From a checkpoint of a small transformer trained on Wikipedia.
Architecture: LayerNorm before each block, rotary positions, biases, untied embeddings, attention and MLP in parallel.
Each number is 200 + 20 x the weight over its row's rms, rounded and kept within 0 to 999. Layers, rows and columns count from 0. The size before them is the row's rms in percent of the matrix's.

# layer 2 MLP up, 640x128, rms 0.0808, rows 406-460, columns 64-127
103,207,234,180,206,136,187,195,203,212,210,187,198,216,234,200,203,230,211,219,187,181,220,166,195,184,194,204,206,195,198,176,190,216,210,228,175,224,236,202,194,173,201,214,229,210,189,217,214,187,179,205,211,221,203,205,244,184,137,186,191,139,214,173,188
094,225,206,167,184,176,207,243,205,205,222,194,236,201,213,165,182,217,165,202,181,191,197,210,207,188,208,211,245,194,222,176,183,197,205,196,208,238,253,167,202,180,219,212,206,189,193,238,237,193,176,206,205,207,191,216,233,193,198,184,199,183,181,219,200
081,202,216,175,197,170,174,173,208,214,225,185,191,191,223,170,205,246,211,220,224,231,214,199,212,192,223,249,201,194,229,195,210,244,198,227,191,224,214,187,187,164,211,224,223,203,181,237,217,196,193,210,230,218,199,200,236,214,171,152,192,175,196,204,204
099,197,208,182,193,167,201,177,212,204,233,200,197,204,219,157,176,160,202,196,175,193,215,190,220,196,229,202,202,202,217,200,199,234,187,201,197,209,217,221,210,166,186,242,241,215,156,214,208,199,187,181,206,230,200,196,206,220,192,164,211,178,204,205,200
092,215,204,186,190,172,223,188,200,189,212,168,206,198,215,199,191,204,212,215,207,175,198,184,196,175,214,205,234,184,219,213,199,188,192,193,182,191,241,209,212,166,182,240,239,194,190,220,215,219,175,185,215,240,208,188,199,201,184,193,197,180,190,171,190
087,212,198,183,206,162,223,199,202,191,214,191,201,211,221,184,184,199,214,223,202,218,223,206,189,190,194,228,224,197,220,198,212,177,188,194,197,202,209,196,201,172,239,201,250,194,179,215,223,201,165,181,234,202,204,205,225,185,180,187,176,194,211,203,186
096,209,211,196,164,213,204,190,229,177,195,168,189,218,169,161,179,244,192,199,182,196,219,178,250,195,177,216,249,193,229,201,181,163,213,179,183,218,229,199,209,175,228,192,197,194,188,214,182,196,190,239,185,216,178,192,225,215,186,186,218,174,188,209,228
092,196,239,205,197,215,186,188,214,192,179,183,189,219,192,222,234,201,206,205,214,227,195,154,231,206,197,181,226,217,203,157,197,195,202,217,201,220,211,184,184,166,229,202,226,151,196,188,212,204,164,177,205,187,201,209,193,204,195,201,181,198,160,175,195
097,206,252,177,172,192,171,203,242,162,183,196,208,207,206,209,234,209,190,226,179,226,212,195,191,216,184,214,229,202,211,173,210,191,198,198,186,217,221,199,176,200,242,197,216,169,185,209,190,190,188,179,200,200,228,191,223,186,197,214,212,221,170,187,189
077,229,193,196,208,194,203,186,201,182,210,171,229,210,203,182,205,198,227,207,200,187,245,190,213,185,186,212,207,189,217,192,191,209,217,193,180,206,212,223,207,157,202,231,223,214,191,225,236,206,177,178,240,200,210,181,218,196,188,196,220,157,189,174,183
137,233,213,167,200,229,186,225,194,200,203,177,216,205,212,184,206,237,202,176,188,177,198,225,217,185,188,205,198,203,216,210,218,227,207,144,193,267,210,199,210,193,224,247,199,178,196,185,191,178,179,205,222,217,206,174,195,219,189,167,198,186,159,234,192
114,215,205,209,195,190,212,237,225,181,200,168,192,222,203,172,201,222,170,181,197,200,212,229,199,155,197,207,267,216,222,207,207,182,221,180,181,220,194,178,191,192,208,180,219,209,202,209,189,233,186,219,205,189,211,201,237,169,206,208,223,173,174,184,178
090,219,191,174,208,163,213,185,226,157,231,179,218,204,247,178,187,183,204,188,207,197,227,196,220,150,202,224,201,194,217,200,156,233,216,170,190,225,232,215,189,171,201,192,209,188,194,211,222,177,167,180,199,207,175,194,221,168,216,191,222,208,214,215,183
088,209,206,191,183,184,216,188,185,191,227,189,226,207,227,178,193,184,221,211,173,181,204,194,208,188,193,214,205,183,223,199,187,208,207,188,194,195,217,228,193,187,231,226,231,198,193,193,228,184,194,171,213,215,201,171,205,202,199,195,210,186,187,199,184
116,202,219,190,208,225,200,185,234,208,189,175,186,206,182,226,233,226,243,238,225,190,196,214,187,182,189,208,241,211,203,184,221,218,191,197,187,200,202,203,175,196,204,207,199,166,200,194,194,184,217,179,226,193,223,164,193,214,172,183,209,150,174,198,196
116,209,197,192,222,152,192,219,184,184,189,155,205,204,190,210,212,219,224,193,191,218,224,200,195,195,176,192,257,188,182,173,232,187,205,201,179,237,212,198,183,196,220,201,235,221,188,200,188,217,173,234,224,184,212,183,222,173,210,198,248,183,187,214,198
097,193,215,188,196,162,196,194,207,225,196,176,221,246,211,206,184,219,226,226,195,199,189,179,216,161,195,200,244,177,208,179,206,171,192,198,189,224,197,191,160,187,240,208,247,201,180,209,188,186,213,192,223,201,214,189,213,191,166,161,203,180,209,192,184
098,204,219,195,203,141,199,204,214,198,215,189,201,215,224,179,188,218,186,221,198,192,213,184,192,174,199,212,225,203,200,169,203,187,204,204,190,216,211,177,204,176,219,235,216,165,191,263,203,173,175,204,183,205,202,190,237,183,190,165,179,183,211,197,182
079,218,230,186,174,201,176,175,214,211,208,177,229,210,213,189,205,212,203,234,203,199,211,225,228,180,196,238,252,188,194,186,192,192,196,192,189,227,220,192,173,172,204,214,219,165,166,212,196,192,204,205,231,190,176,167,214,195,181,165,212,146,162,229,186
093,229,216,191,181,207,184,199,203,218,228,171,203,202,177,172,184,232,199,178,225,181,228,220,216,169,206,195,192,183,223,214,210,248,241,184,172,232,220,180,223,174,187,204,208,215,180,193,212,175,207,195,204,232,174,183,201,216,188,188,209,192,134,207,238
098,185,205,187,222,179,169,202,176,211,212,204,188,224,197,207,184,197,225,206,198,165,217,212,197,189,173,238,206,199,192,198,190,219,188,192,158,226,211,191,211,190,196,231,217,221,174,201,224,196,211,191,247,190,207,176,209,174,186,177,201,175,210,168,222
109,194,203,168,200,123,217,202,182,216,190,208,193,189,183,206,189,205,199,230,196,212,190,200,181,186,194,190,269,201,197,175,213,186,194,194,190,231,226,193,196,175,214,207,226,207,197,204,196,232,179,181,199,210,207,206,204,182,190,202,184,154,180,195,188
099,211,202,200,219,191,170,204,217,189,204,174,186,217,211,202,200,243,207,217,175,172,230,217,182,193,179,230,256,169,217,209,183,176,194,176,155,228,203,211,166,197,191,202,225,210,179,231,183,214,187,222,229,210,190,162,201,174,192,185,209,200,211,230,180
097,220,202,156,200,149,195,179,194,190,225,199,206,206,203,184,190,189,228,209,205,186,220,196,198,180,177,231,210,197,212,176,216,227,208,168,188,211,230,207,208,162,212,229,227,196,172,247,206,188,187,168,220,233,211,186,220,201,181,184,211,198,183,150,203
091,218,193,181,177,175,221,200,207,195,223,184,245,190,251,174,182,192,201,195,182,237,242,198,208,185,195,203,209,186,247,184,191,211,209,187,180,209,215,214,214,166,212,187,233,193,209,212,239,185,181,175,189,194,207,188,209,190,209,230,220,197,200,213,197
133,217,221,208,179,207,185,210,227,202,235,160,237,224,193,177,217,199,188,188,169,212,213,185,221,180,214,202,225,177,246,202,184,205,224,210,179,224,235,198,189,189,228,188,216,178,168,193,239,201,190,221,243,192,170,184,202,220,193,168,230,202,187,217,217
086,191,208,205,168,183,214,197,229,205,210,199,221,209,195,178,189,242,200,215,216,210,231,189,189,191,176,212,254,181,211,181,228,182,192,197,195,213,197,210,203,180,196,187,213,208,182,247,221,202,175,228,227,223,181,205,213,157,182,175,200,207,212,195,199
099,239,236,206,173,191,173,215,206,192,201,196,200,200,194,199,192,226,213,210,197,229,188,213,188,169,204,208,287,157,193,199,231,171,189,206,189,239,224,175,199,184,201,199,216,215,147,202,232,203,201,218,220,204,207,173,195,194,155,199,213,200,183,183,212
085,232,200,179,203,183,222,198,204,187,219,179,199,200,231,187,200,200,213,234,198,222,223,200,194,187,181,217,221,187,213,192,201,210,183,187,170,227,222,207,215,173,203,221,264,204,193,208,259,213,197,175,207,219,215,187,211,162,196,200,222,183,191,197,195
138,204,213,155,200,204,180,192,198,202,190,181,165,205,213,194,206,218,195,184,227,173,192,196,203,180,183,213,202,168,221,204,210,186,243,171,177,248,232,202,188,194,205,219,194,195,178,191,179,196,216,230,183,189,194,157,235,185,200,217,199,186,169,169,204
118,205,217,179,216,206,185,208,213,195,209,189,189,206,171,194,206,204,189,176,215,214,223,198,203,160,179,190,223,198,204,198,238,208,243,165,174,237,214,195,192,208,186,198,191,184,178,197,210,181,182,207,213,193,192,164,208,193,196,185,225,178,168,196,273
098,210,219,184,202,199,179,219,195,200,223,187,216,219,200,203,217,242,200,218,192,200,221,205,200,132,176,218,256,146,224,192,196,199,258,202,170,226,212,174,207,193,238,193,243,201,190,194,204,190,180,210,203,203,199,170,220,203,202,193,227,177,198,202,195
096,186,180,188,152,210,214,164,212,203,243,180,238,204,199,165,182,185,205,167,218,179,215,209,233,191,217,189,189,196,217,192,173,246,217,189,185,216,205,198,211,178,211,250,204,212,178,200,199,181,209,167,203,233,207,215,200,237,211,188,207,185,159,204,180
099,191,239,206,217,210,223,185,232,202,179,209,186,225,184,216,218,235,233,237,211,194,214,214,185,177,169,198,258,192,177,186,194,208,200,172,201,197,207,223,203,211,211,200,199,203,195,205,202,174,180,172,221,190,213,194,201,177,166,177,203,170,189,180,183
084,211,200,192,168,187,206,184,192,191,225,192,207,202,228,184,180,198,206,227,206,200,213,204,198,193,210,215,218,191,221,192,197,213,207,171,171,208,203,197,208,167,200,233,233,185,193,242,220,202,189,209,233,222,220,190,221,174,172,209,202,176,193,185,198
084,212,214,182,176,176,212,169,205,213,222,192,215,211,220,185,196,182,230,216,193,211,224,183,200,169,183,203,201,189,230,172,171,192,212,180,191,192,226,215,198,180,214,237,238,197,186,223,218,214,175,194,256,220,198,196,202,210,201,201,198,188,195,198,218
101,224,202,213,195,198,192,202,201,209,228,122,229,211,225,188,210,236,198,170,192,171,198,190,191,186,174,218,216,195,183,193,175,186,223,169,159,240,222,192,171,187,180,186,204,181,200,182,203,194,172,208,189,237,192,163,192,224,209,195,250,173,162,221,201
116,265,185,169,200,197,192,172,194,180,218,188,206,203,186,197,194,212,230,209,193,160,234,197,205,206,220,215,201,192,215,212,194,250,213,184,161,225,240,204,217,186,196,198,206,196,196,194,218,183,187,193,205,252,182,171,200,216,215,195,215,189,158,214,197
091,196,191,179,208,165,213,195,211,191,217,188,204,206,222,186,197,192,190,219,196,235,203,217,202,197,172,234,226,196,234,177,227,207,186,177,208,212,206,194,189,179,223,230,251,191,200,224,244,197,187,184,215,197,221,213,222,160,181,192,178,194,210,185,216
122,203,255,186,196,198,164,192,209,203,208,164,184,233,226,185,213,260,215,193,224,245,207,152,211,182,210,187,190,200,202,203,229,200,239,177,200,222,206,196,190,173,187,191,201,163,198,184,215,197,194,218,201,187,183,185,219,190,209,190,218,204,136,230,212
088,201,187,156,203,184,211,173,194,178,217,193,209,202,215,180,162,189,208,196,196,179,204,224,238,182,229,213,189,200,223,190,176,223,227,173,168,222,214,207,210,176,197,203,214,208,197,219,202,203,186,188,210,235,161,203,201,225,186,186,219,186,198,173,219
089,197,190,191,185,179,206,187,204,212,219,172,199,205,200,195,195,213,194,230,199,185,202,205,183,172,178,216,228,196,213,180,217,213,192,173,192,222,212,198,187,171,203,227,234,193,193,243,235,210,201,200,218,226,235,201,236,168,169,176,197,172,193,189,194
073,225,213,188,182,170,196,211,206,197,235,159,214,201,224,198,191,217,217,200,210,224,234,207,219,185,191,233,225,191,229,197,201,239,203,188,173,225,224,182,185,162,216,199,249,207,186,225,238,212,169,195,226,216,202,192,232,186,178,199,215,175,199,190,193
097,208,204,167,184,194,177,211,184,221,225,191,204,214,179,189,216,205,206,214,186,167,221,209,182,188,213,205,215,157,232,220,173,235,238,166,167,250,208,182,218,171,198,223,220,218,179,196,226,196,189,190,195,234,186,173,223,211,179,189,207,180,145,225,227
104,216,202,160,201,145,196,187,208,205,219,184,175,200,222,188,195,204,207,198,193,181,186,173,205,184,177,213,215,211,215,175,227,224,183,205,189,213,221,203,192,183,212,215,242,203,169,246,216,187,192,179,210,227,207,189,220,163,165,155,172,161,213,168,188
075,206,215,191,204,162,200,177,208,196,228,187,221,214,210,181,190,209,220,230,210,175,215,168,193,171,194,225,226,189,221,192,192,211,221,201,174,214,233,196,207,180,204,230,225,183,184,226,244,185,183,192,202,242,183,190,221,202,180,178,219,185,189,186,196
106,203,211,198,189,180,196,179,221,202,208,181,198,190,200,198,194,231,166,241,192,176,199,193,172,181,186,214,253,189,215,192,225,185,200,211,191,196,215,182,183,186,199,216,231,195,180,251,204,207,183,194,194,226,207,208,205,182,163,169,164,167,192,196,185
079,204,210,199,183,172,188,194,210,192,224,172,225,202,215,162,204,217,196,195,201,189,216,191,227,165,204,210,223,185,234,201,206,204,200,171,177,207,213,186,206,168,209,228,245,188,182,227,244,188,198,202,198,212,185,203,240,204,176,194,205,174,192,218,189
077,218,218,188,183,181,189,194,222,182,225,183,208,219,211,143,176,208,216,179,212,220,229,189,223,198,207,229,239,188,231,186,180,241,232,175,178,208,222,194,206,168,238,200,224,191,177,205,227,184,186,192,211,202,214,194,246,167,207,193,214,180,169,210,205
105,208,232,195,186,215,209,202,206,200,204,187,204,210,198,202,208,210,195,221,192,193,238,189,170,197,179,195,265,148,215,213,209,162,202,182,185,222,194,200,189,200,209,194,202,215,186,204,226,215,194,194,244,186,228,161,204,178,173,194,225,195,180,184,215
103,202,196,176,156,205,165,217,198,201,217,190,237,200,186,174,195,182,208,143,183,188,194,198,212,186,187,198,213,187,240,201,160,203,220,161,190,202,191,202,230,178,237,210,205,171,196,208,209,189,208,221,198,208,190,194,207,229,211,224,205,197,179,226,191
090,216,226,207,203,152,221,213,207,189,200,209,211,195,211,205,217,221,235,222,178,216,225,183,193,195,182,202,231,193,183,180,221,179,193,191,185,200,205,216,201,159,198,183,219,187,184,210,219,241,161,184,221,212,216,202,198,147,192,197,201,211,218,171,190
113,248,204,180,242,204,205,184,227,160,228,216,205,207,252,183,206,184,225,219,160,236,214,201,227,201,170,209,223,194,218,179,224,216,181,200,206,196,195,201,193,190,238,206,212,196,184,220,231,183,198,183,247,207,218,198,192,184,203,207,196,206,208,175,191
113,222,200,191,187,219,199,199,212,187,210,203,187,230,172,157,205,202,228,187,184,182,190,224,200,207,205,203,181,199,234,197,187,217,233,194,176,257,220,216,219,184,202,198,204,184,203,198,226,162,188,196,189,211,181,190,193,177,200,206,192,194,152,204,190
091,189,239,204,178,152,224,201,173,229,200,204,208,191,195,204,206,223,197,200,196,223,198,193,193,184,230,233,204,190,202,203,192,173,231,192,197,233,236,193,178,190,183,202,183,213,213,188,207,168,169,190,188,191,228,201,259,138,182,201,169,144,168,211,205
# layer 2 MLP down (transposed), 640x128, rms 0.0692, rows 406-459, columns 64-127
096,199,209,188,229,184,229,200,205,190,216,210,231,237,186,201,187,192,205,217,204,213,217,198,230,210,220,203,212,184,170,180,197,196,166,227,225,180,185,172,217,202,209,192,228,204,177,210,206,211,211,192,228,187,165,187,179,205,199,185,243,202,204,203,263
100,202,212,226,208,183,209,213,192,224,230,217,229,251,214,181,189,208,211,191,201,237,236,199,216,199,211,217,204,196,196,176,191,201,192,244,221,168,178,194,173,165,237,190,221,211,197,192,191,204,188,213,200,168,214,242,194,180,225,168,223,210,197,209,211
079,223,213,178,219,201,202,196,238,231,212,192,210,185,179,170,198,241,195,217,207,204,179,223,234,178,221,223,188,194,193,202,201,220,194,240,190,241,224,183,205,182,203,206,213,175,198,204,205,209,181,191,202,192,136,183,214,202,203,171,201,189,212,202,236
130,198,200,192,187,213,165,193,246,188,222,220,170,195,199,213,189,186,209,245,153,180,175,167,221,186,199,173,195,224,222,201,215,206,203,225,189,210,171,199,192,218,164,200,186,170,189,185,208,201,193,238,226,225,178,182,213,208,174,214,222,192,212,200,243
080,198,204,191,197,178,207,215,237,197,233,190,204,204,200,185,186,203,237,180,192,239,197,193,255,195,212,181,210,211,221,184,220,189,194,209,189,172,178,177,203,176,193,228,232,182,194,189,198,215,219,222,230,185,169,184,209,208,224,198,212,189,216,199,288
077,189,224,209,196,188,185,246,215,199,231,175,204,186,234,180,211,179,182,207,197,195,201,176,196,207,217,201,220,209,196,205,189,192,201,238,200,200,195,193,192,190,212,228,213,179,173,204,202,208,170,206,231,200,213,208,240,205,210,224,208,218,192,193,228
108,193,212,185,154,206,180,209,200,218,204,136,181,162,201,189,208,220,203,178,193,178,228,197,193,178,199,210,212,228,194,212,171,224,230,200,194,221,190,186,245,201,221,226,225,215,220,190,170,221,219,197,219,208,195,215,200,204,198,183,200,212,211,180,209
090,190,223,187,188,171,188,239,180,173,231,190,222,228,191,214,206,201,186,218,175,193,186,162,201,177,217,187,187,197,196,199,225,204,218,200,242,218,210,193,174,191,182,214,201,197,211,186,188,189,180,178,220,204,202,245,198,206,183,216,208,183,173,173,216
075,210,205,194,226,219,205,205,178,209,241,200,172,202,214,193,210,210,183,181,221,188,180,199,190,197,207,240,178,177,187,177,230,214,203,178,210,207,170,177,217,229,184,184,196,214,191,203,191,209,190,190,233,199,204,188,165,194,209,191,185,184,226,185,205
079,201,202,172,210,167,214,197,221,199,233,175,179,204,170,182,177,194,225,206,198,187,205,154,250,222,181,233,196,202,241,174,167,234,181,205,205,210,223,200,208,196,240,242,223,220,209,201,205,179,212,177,223,209,184,187,214,204,202,215,175,179,215,219,240
151,211,218,195,213,207,193,225,174,216,197,182,214,185,194,207,209,236,229,200,198,176,197,175,233,191,203,177,207,211,216,200,195,195,138,176,205,222,228,198,175,188,185,170,192,193,198,214,190,202,252,188,186,192,190,174,199,176,212,192,170,207,199,209,232
115,180,177,192,212,234,207,194,188,224,208,200,185,220,216,185,160,178,177,184,198,184,176,215,194,196,202,202,214,226,165,171,204,176,226,205,200,194,173,196,205,168,226,163,236,244,205,216,204,189,223,185,217,214,240,201,165,163,204,189,208,208,178,201,195
084,232,177,194,249,203,211,200,199,173,239,165,188,223,213,155,205,175,206,184,183,196,208,187,263,220,212,224,185,201,206,173,169,197,236,220,195,224,228,212,214,188,201,194,213,191,195,205,218,196,218,217,217,220,186,168,185,187,242,216,216,211,206,197,263
081,200,184,182,240,200,218,191,212,205,220,203,187,192,195,168,207,210,215,191,187,202,208,182,247,194,176,197,206,203,235,198,198,198,204,197,201,195,236,190,192,147,224,224,220,191,190,191,231,194,213,226,214,196,177,191,232,192,240,202,179,186,174,192,282
086,184,180,177,211,199,175,206,154,192,209,209,189,200,200,207,186,185,210,209,217,165,165,186,174,223,177,244,207,207,185,217,197,218,236,215,233,203,222,195,176,204,211,218,200,222,234,228,203,197,190,232,176,225,204,193,215,192,203,194,165,194,202,193,146
090,219,221,207,205,211,245,209,192,194,234,195,201,191,204,200,186,216,179,187,198,195,225,195,192,160,168,196,189,193,184,219,250,182,188,177,209,174,200,219,194,186,222,193,225,208,232,218,200,179,198,221,212,207,209,222,209,175,167,187,183,198,189,206,221
096,180,232,213,223,199,197,218,227,197,220,205,208,207,195,169,187,200,174,186,184,209,214,186,198,175,221,193,233,188,229,174,187,154,148,215,201,190,174,184,170,184,239,188,214,164,154,202,188,190,174,220,227,192,218,234,200,199,186,196,190,232,180,190,183
094,194,233,207,186,160,223,219,223,184,225,193,250,220,186,170,183,185,195,208,200,229,219,167,208,208,215,216,233,186,197,170,192,196,234,221,210,211,206,194,213,185,220,170,245,189,187,208,193,200,178,193,213,174,200,188,193,220,222,202,251,221,188,218,250
086,202,218,194,173,159,211,199,207,219,229,179,210,230,210,169,204,192,193,215,198,203,252,208,209,176,175,205,206,194,221,219,203,228,205,188,168,202,187,209,204,166,235,216,223,167,190,187,234,177,220,184,207,197,187,238,195,199,210,202,214,208,169,220,248
107,187,242,155,176,186,209,233,193,180,193,160,207,177,172,198,237,223,217,208,178,208,216,244,215,187,208,210,185,204,205,204,222,202,204,199,208,262,196,197,241,226,211,231,203,189,195,184,216,202,229,204,210,232,180,191,199,183,195,223,192,151,177,223,199
095,185,212,173,232,191,180,180,169,222,202,203,183,206,189,217,185,185,215,211,220,177,226,210,194,185,177,219,199,218,191,177,243,190,187,184,183,232,203,209,214,203,197,257,191,234,188,180,241,192,227,173,214,188,216,180,202,185,182,190,186,172,196,180,220
099,213,195,187,207,204,222,202,195,194,173,183,191,177,171,216,214,218,210,189,210,185,190,196,165,211,205,199,208,218,206,218,171,216,260,191,179,252,230,201,224,222,172,193,186,196,205,200,204,166,210,191,185,213,169,167,211,180,187,217,165,170,161,211,176
109,171,201,211,155,211,188,216,227,245,207,172,211,192,198,200,174,183,197,190,178,239,210,207,197,192,183,223,211,192,221,187,175,176,207,191,191,202,211,214,210,213,185,186,207,178,209,189,183,196,187,218,211,185,199,231,212,210,234,209,240,212,207,217,174
097,232,179,189,207,223,203,177,211,181,230,196,214,199,207,177,205,183,185,227,221,179,211,206,243,239,217,192,203,183,204,177,183,209,216,202,187,217,195,201,201,181,211,212,206,183,198,197,209,205,210,208,230,198,197,143,177,180,187,220,246,180,221,200,270
087,209,205,185,228,197,177,195,214,201,242,178,209,185,221,153,193,192,219,164,188,189,191,166,243,207,202,204,178,201,215,210,190,186,243,183,208,199,226,201,203,161,191,199,238,170,201,205,208,197,188,228,205,204,209,180,208,204,223,216,210,201,211,180,244
101,191,190,220,195,238,234,181,208,205,174,219,195,206,189,208,193,191,188,230,209,212,190,200,219,201,205,215,199,190,175,220,197,208,186,209,237,218,193,186,208,230,204,149,159,228,184,196,197,207,189,186,191,184,166,207,129,212,207,198,202,234,210,194,206
076,211,259,207,153,193,202,204,215,197,225,170,213,214,215,196,216,246,224,176,186,206,197,177,215,177,215,226,212,191,184,182,211,157,224,171,171,190,196,197,212,195,197,189,217,192,199,206,179,218,200,226,220,203,207,218,188,187,206,201,197,209,221,189,207
123,193,241,190,204,203,200,222,232,215,204,194,210,217,180,197,194,224,207,185,208,231,204,206,207,171,200,205,247,170,177,201,202,190,197,184,186,237,168,201,229,205,221,194,187,213,213,188,193,232,203,200,176,190,190,184,174,191,222,192,189,194,126,151,200
082,212,207,175,217,192,200,208,212,181,243,182,200,221,199,176,192,167,236,175,197,208,182,211,248,181,183,181,180,225,212,215,212,202,190,176,220,175,205,180,199,180,213,221,256,193,196,197,207,203,231,221,202,189,192,187,209,211,209,210,187,181,218,191,254
113,196,212,197,220,225,191,176,172,207,162,219,156,197,198,219,214,237,200,208,219,173,192,207,155,202,202,182,159,220,186,225,194,198,199,207,192,221,194,219,178,211,209,213,185,200,209,215,197,195,214,194,173,199,179,180,220,192,188,220,144,184,207,174,170
093,223,185,222,186,156,211,187,183,227,195,201,209,201,222,242,168,209,200,204,235,183,194,208,195,210,232,195,206,208,226,189,214,212,223,192,210,172,203,212,206,166,164,205,172,197,223,216,199,148,179,196,186,176,199,181,213,181,209,219,219,186,177,205,210
122,140,211,182,200,220,219,226,226,201,200,223,213,241,225,197,204,180,179,208,200,222,191,207,210,143,218,180,213,179,189,201,227,188,237,178,193,203,201,200,194,208,206,207,213,186,223,189,191,226,210,181,183,195,180,149,206,189,228,191,193,218,192,162,194
072,216,201,182,192,218,185,202,205,188,201,206,172,195,219,218,178,231,204,163,204,172,227,209,206,204,179,225,246,157,219,185,173,204,191,188,193,219,187,199,212,213,222,240,179,200,223,194,219,168,191,165,205,180,224,175,200,199,198,214,225,235,174,185,195
070,197,177,217,237,213,211,214,225,162,190,186,164,197,177,176,191,194,232,178,191,183,185,201,193,203,234,197,253,159,190,218,168,191,219,224,172,206,192,223,222,200,204,214,206,209,179,232,217,223,174,205,198,227,203,187,215,165,217,192,203,240,181,206,176
079,214,205,201,193,206,193,206,180,176,202,176,197,242,195,203,183,209,188,180,202,174,208,205,219,229,183,199,225,170,209,179,171,223,225,216,185,222,209,228,149,218,216,207,217,223,199,213,197,167,189,176,178,195,212,183,234,198,171,252,208,183,215,200,279
078,198,223,191,208,177,183,207,189,193,263,176,217,196,217,198,193,188,184,228,224,189,180,185,229,203,210,188,239,193,188,208,196,208,211,220,170,241,200,230,208,160,204,215,208,218,199,200,221,209,171,206,212,201,225,149,205,183,179,205,243,202,181,228,210
121,205,184,186,178,221,232,167,191,189,220,170,213,213,199,181,199,198,193,178,179,159,191,172,217,201,212,197,178,194,235,207,195,191,200,202,164,220,200,247,184,199,201,180,257,194,177,185,177,200,180,216,164,191,184,179,148,187,237,218,227,213,210,205,187
094,209,185,213,191,222,208,220,167,192,197,248,204,193,182,191,226,184,183,201,185,193,184,208,209,151,198,177,163,206,186,194,227,196,214,186,205,221,210,211,225,219,215,183,179,200,216,220,210,166,194,189,177,226,183,214,199,205,162,220,165,176,196,171,242
079,196,238,200,198,177,172,241,205,182,219,179,196,200,234,172,209,202,189,201,170,224,188,191,199,224,167,206,214,210,204,199,199,188,215,229,229,189,196,204,158,157,232,214,205,201,197,210,196,225,181,199,202,172,235,213,220,195,203,212,212,207,217,196,210
118,216,186,172,162,231,201,209,191,171,207,209,213,187,180,194,207,203,204,172,201,195,223,203,192,215,228,216,203,207,178,218,161,204,190,212,210,197,203,211,230,228,213,210,192,177,201,171,189,242,205,206,207,216,185,205,179,209,165,204,189,202,191,209,166
084,248,255,169,239,195,196,200,193,202,226,162,188,207,195,195,210,174,191,213,164,194,219,151,253,201,198,182,175,194,226,192,224,190,215,209,189,204,196,217,226,206,212,183,197,186,208,191,186,197,233,190,236,233,187,193,200,212,226,220,208,193,197,165,239
085,218,221,208,186,204,209,252,203,157,188,171,184,215,195,191,185,194,216,177,174,223,217,209,181,211,191,218,202,186,223,202,197,201,241,220,144,238,212,216,188,169,231,193,209,215,208,226,211,208,199,203,172,166,203,182,218,189,209,233,238,186,230,202,225
062,210,212,191,156,201,195,187,201,210,241,152,216,197,207,195,165,206,239,203,200,201,220,198,210,204,184,226,214,212,225,165,177,213,186,215,191,199,207,211,175,168,225,212,251,180,187,200,214,206,198,189,226,214,195,200,210,220,214,187,184,185,189,198,201
112,160,168,221,227,191,208,214,188,195,209,225,200,191,175,178,231,216,214,160,194,222,189,263,206,200,199,199,222,201,223,218,231,184,191,221,196,226,159,181,211,213,189,192,187,223,215,202,177,201,213,199,218,191,192,170,206,185,196,227,182,188,162,222,233
090,204,205,204,188,178,205,194,205,193,244,209,206,212,201,215,194,221,235,201,184,217,196,211,216,202,224,173,219,198,212,192,172,191,221,216,180,176,186,220,209,217,194,183,214,209,180,208,203,228,179,203,253,192,170,182,180,221,200,180,230,221,216,221,286
066,206,206,193,198,183,228,181,213,224,255,162,209,207,198,168,188,193,224,228,212,190,176,187,226,208,221,212,214,201,234,179,199,185,239,219,171,222,217,203,217,199,211,208,209,205,206,188,223,183,185,214,232,202,174,203,203,189,218,200,213,163,218,210,224
121,212,256,234,189,199,185,226,230,206,200,162,197,223,199,213,209,236,212,179,211,237,203,214,216,193,234,178,214,187,190,195,209,167,202,230,172,160,180,175,195,226,207,217,222,204,180,204,196,218,191,203,214,171,182,225,181,211,222,184,221,222,193,196,245
067,196,234,186,208,167,206,188,190,219,229,131,191,208,202,197,179,203,187,213,220,195,215,217,214,206,210,197,204,204,227,203,200,217,228,197,168,221,225,223,198,168,222,237,222,198,201,207,222,214,198,175,177,190,196,202,238,194,176,234,186,199,175,205,241
071,204,234,190,200,186,220,218,187,210,214,180,218,186,197,170,204,207,227,206,219,210,228,194,196,212,218,207,215,197,213,223,206,212,225,179,178,220,199,181,213,175,232,200,236,180,183,225,217,226,228,170,210,186,201,208,205,196,207,206,200,172,183,175,234
111,196,249,207,209,174,184,205,240,219,214,170,217,216,208,187,185,227,182,187,190,179,194,190,181,189,185,199,226,187,218,205,212,171,193,195,198,201,180,188,195,197,222,236,205,233,236,174,172,181,203,176,200,175,219,218,193,190,162,180,206,243,176,186,210
113,182,208,193,188,203,177,200,224,192,224,194,218,192,212,170,250,167,226,195,205,192,209,212,231,215,215,175,187,201,218,211,212,193,219,196,190,243,199,244,186,196,216,203,193,141,195,189,218,176,188,228,204,227,180,174,212,180,191,226,186,195,160,166,205
110,182,237,228,174,189,206,226,198,185,202,174,213,202,211,230,220,195,216,216,191,194,223,190,193,190,178,200,225,178,177,201,184,158,167,204,216,175,190,241,210,202,173,205,198,187,224,211,171,237,196,209,241,215,178,195,191,190,196,221,206,219,212,187,234
100,192,217,222,221,184,203,211,177,270,197,202,182,221,221,198,188,198,152,185,245,217,181,234,229,195,212,224,228,173,184,182,208,219,200,188,223,216,180,182,176,179,181,196,208,196,221,196,196,205,202,184,229,224,215,198,209,177,195,198,178,219,225,207,209
102,206,219,224,196,226,203,215,182,178,219,220,199,198,149,189,210,189,190,222,182,175,173,220,198,143,198,179,175,215,196,223,213,216,181,195,198,234,165,186,210,225,214,167,191,219,211,186,194,183,196,196,196,191,187,229,188,208,177,214,191,192,198,204,232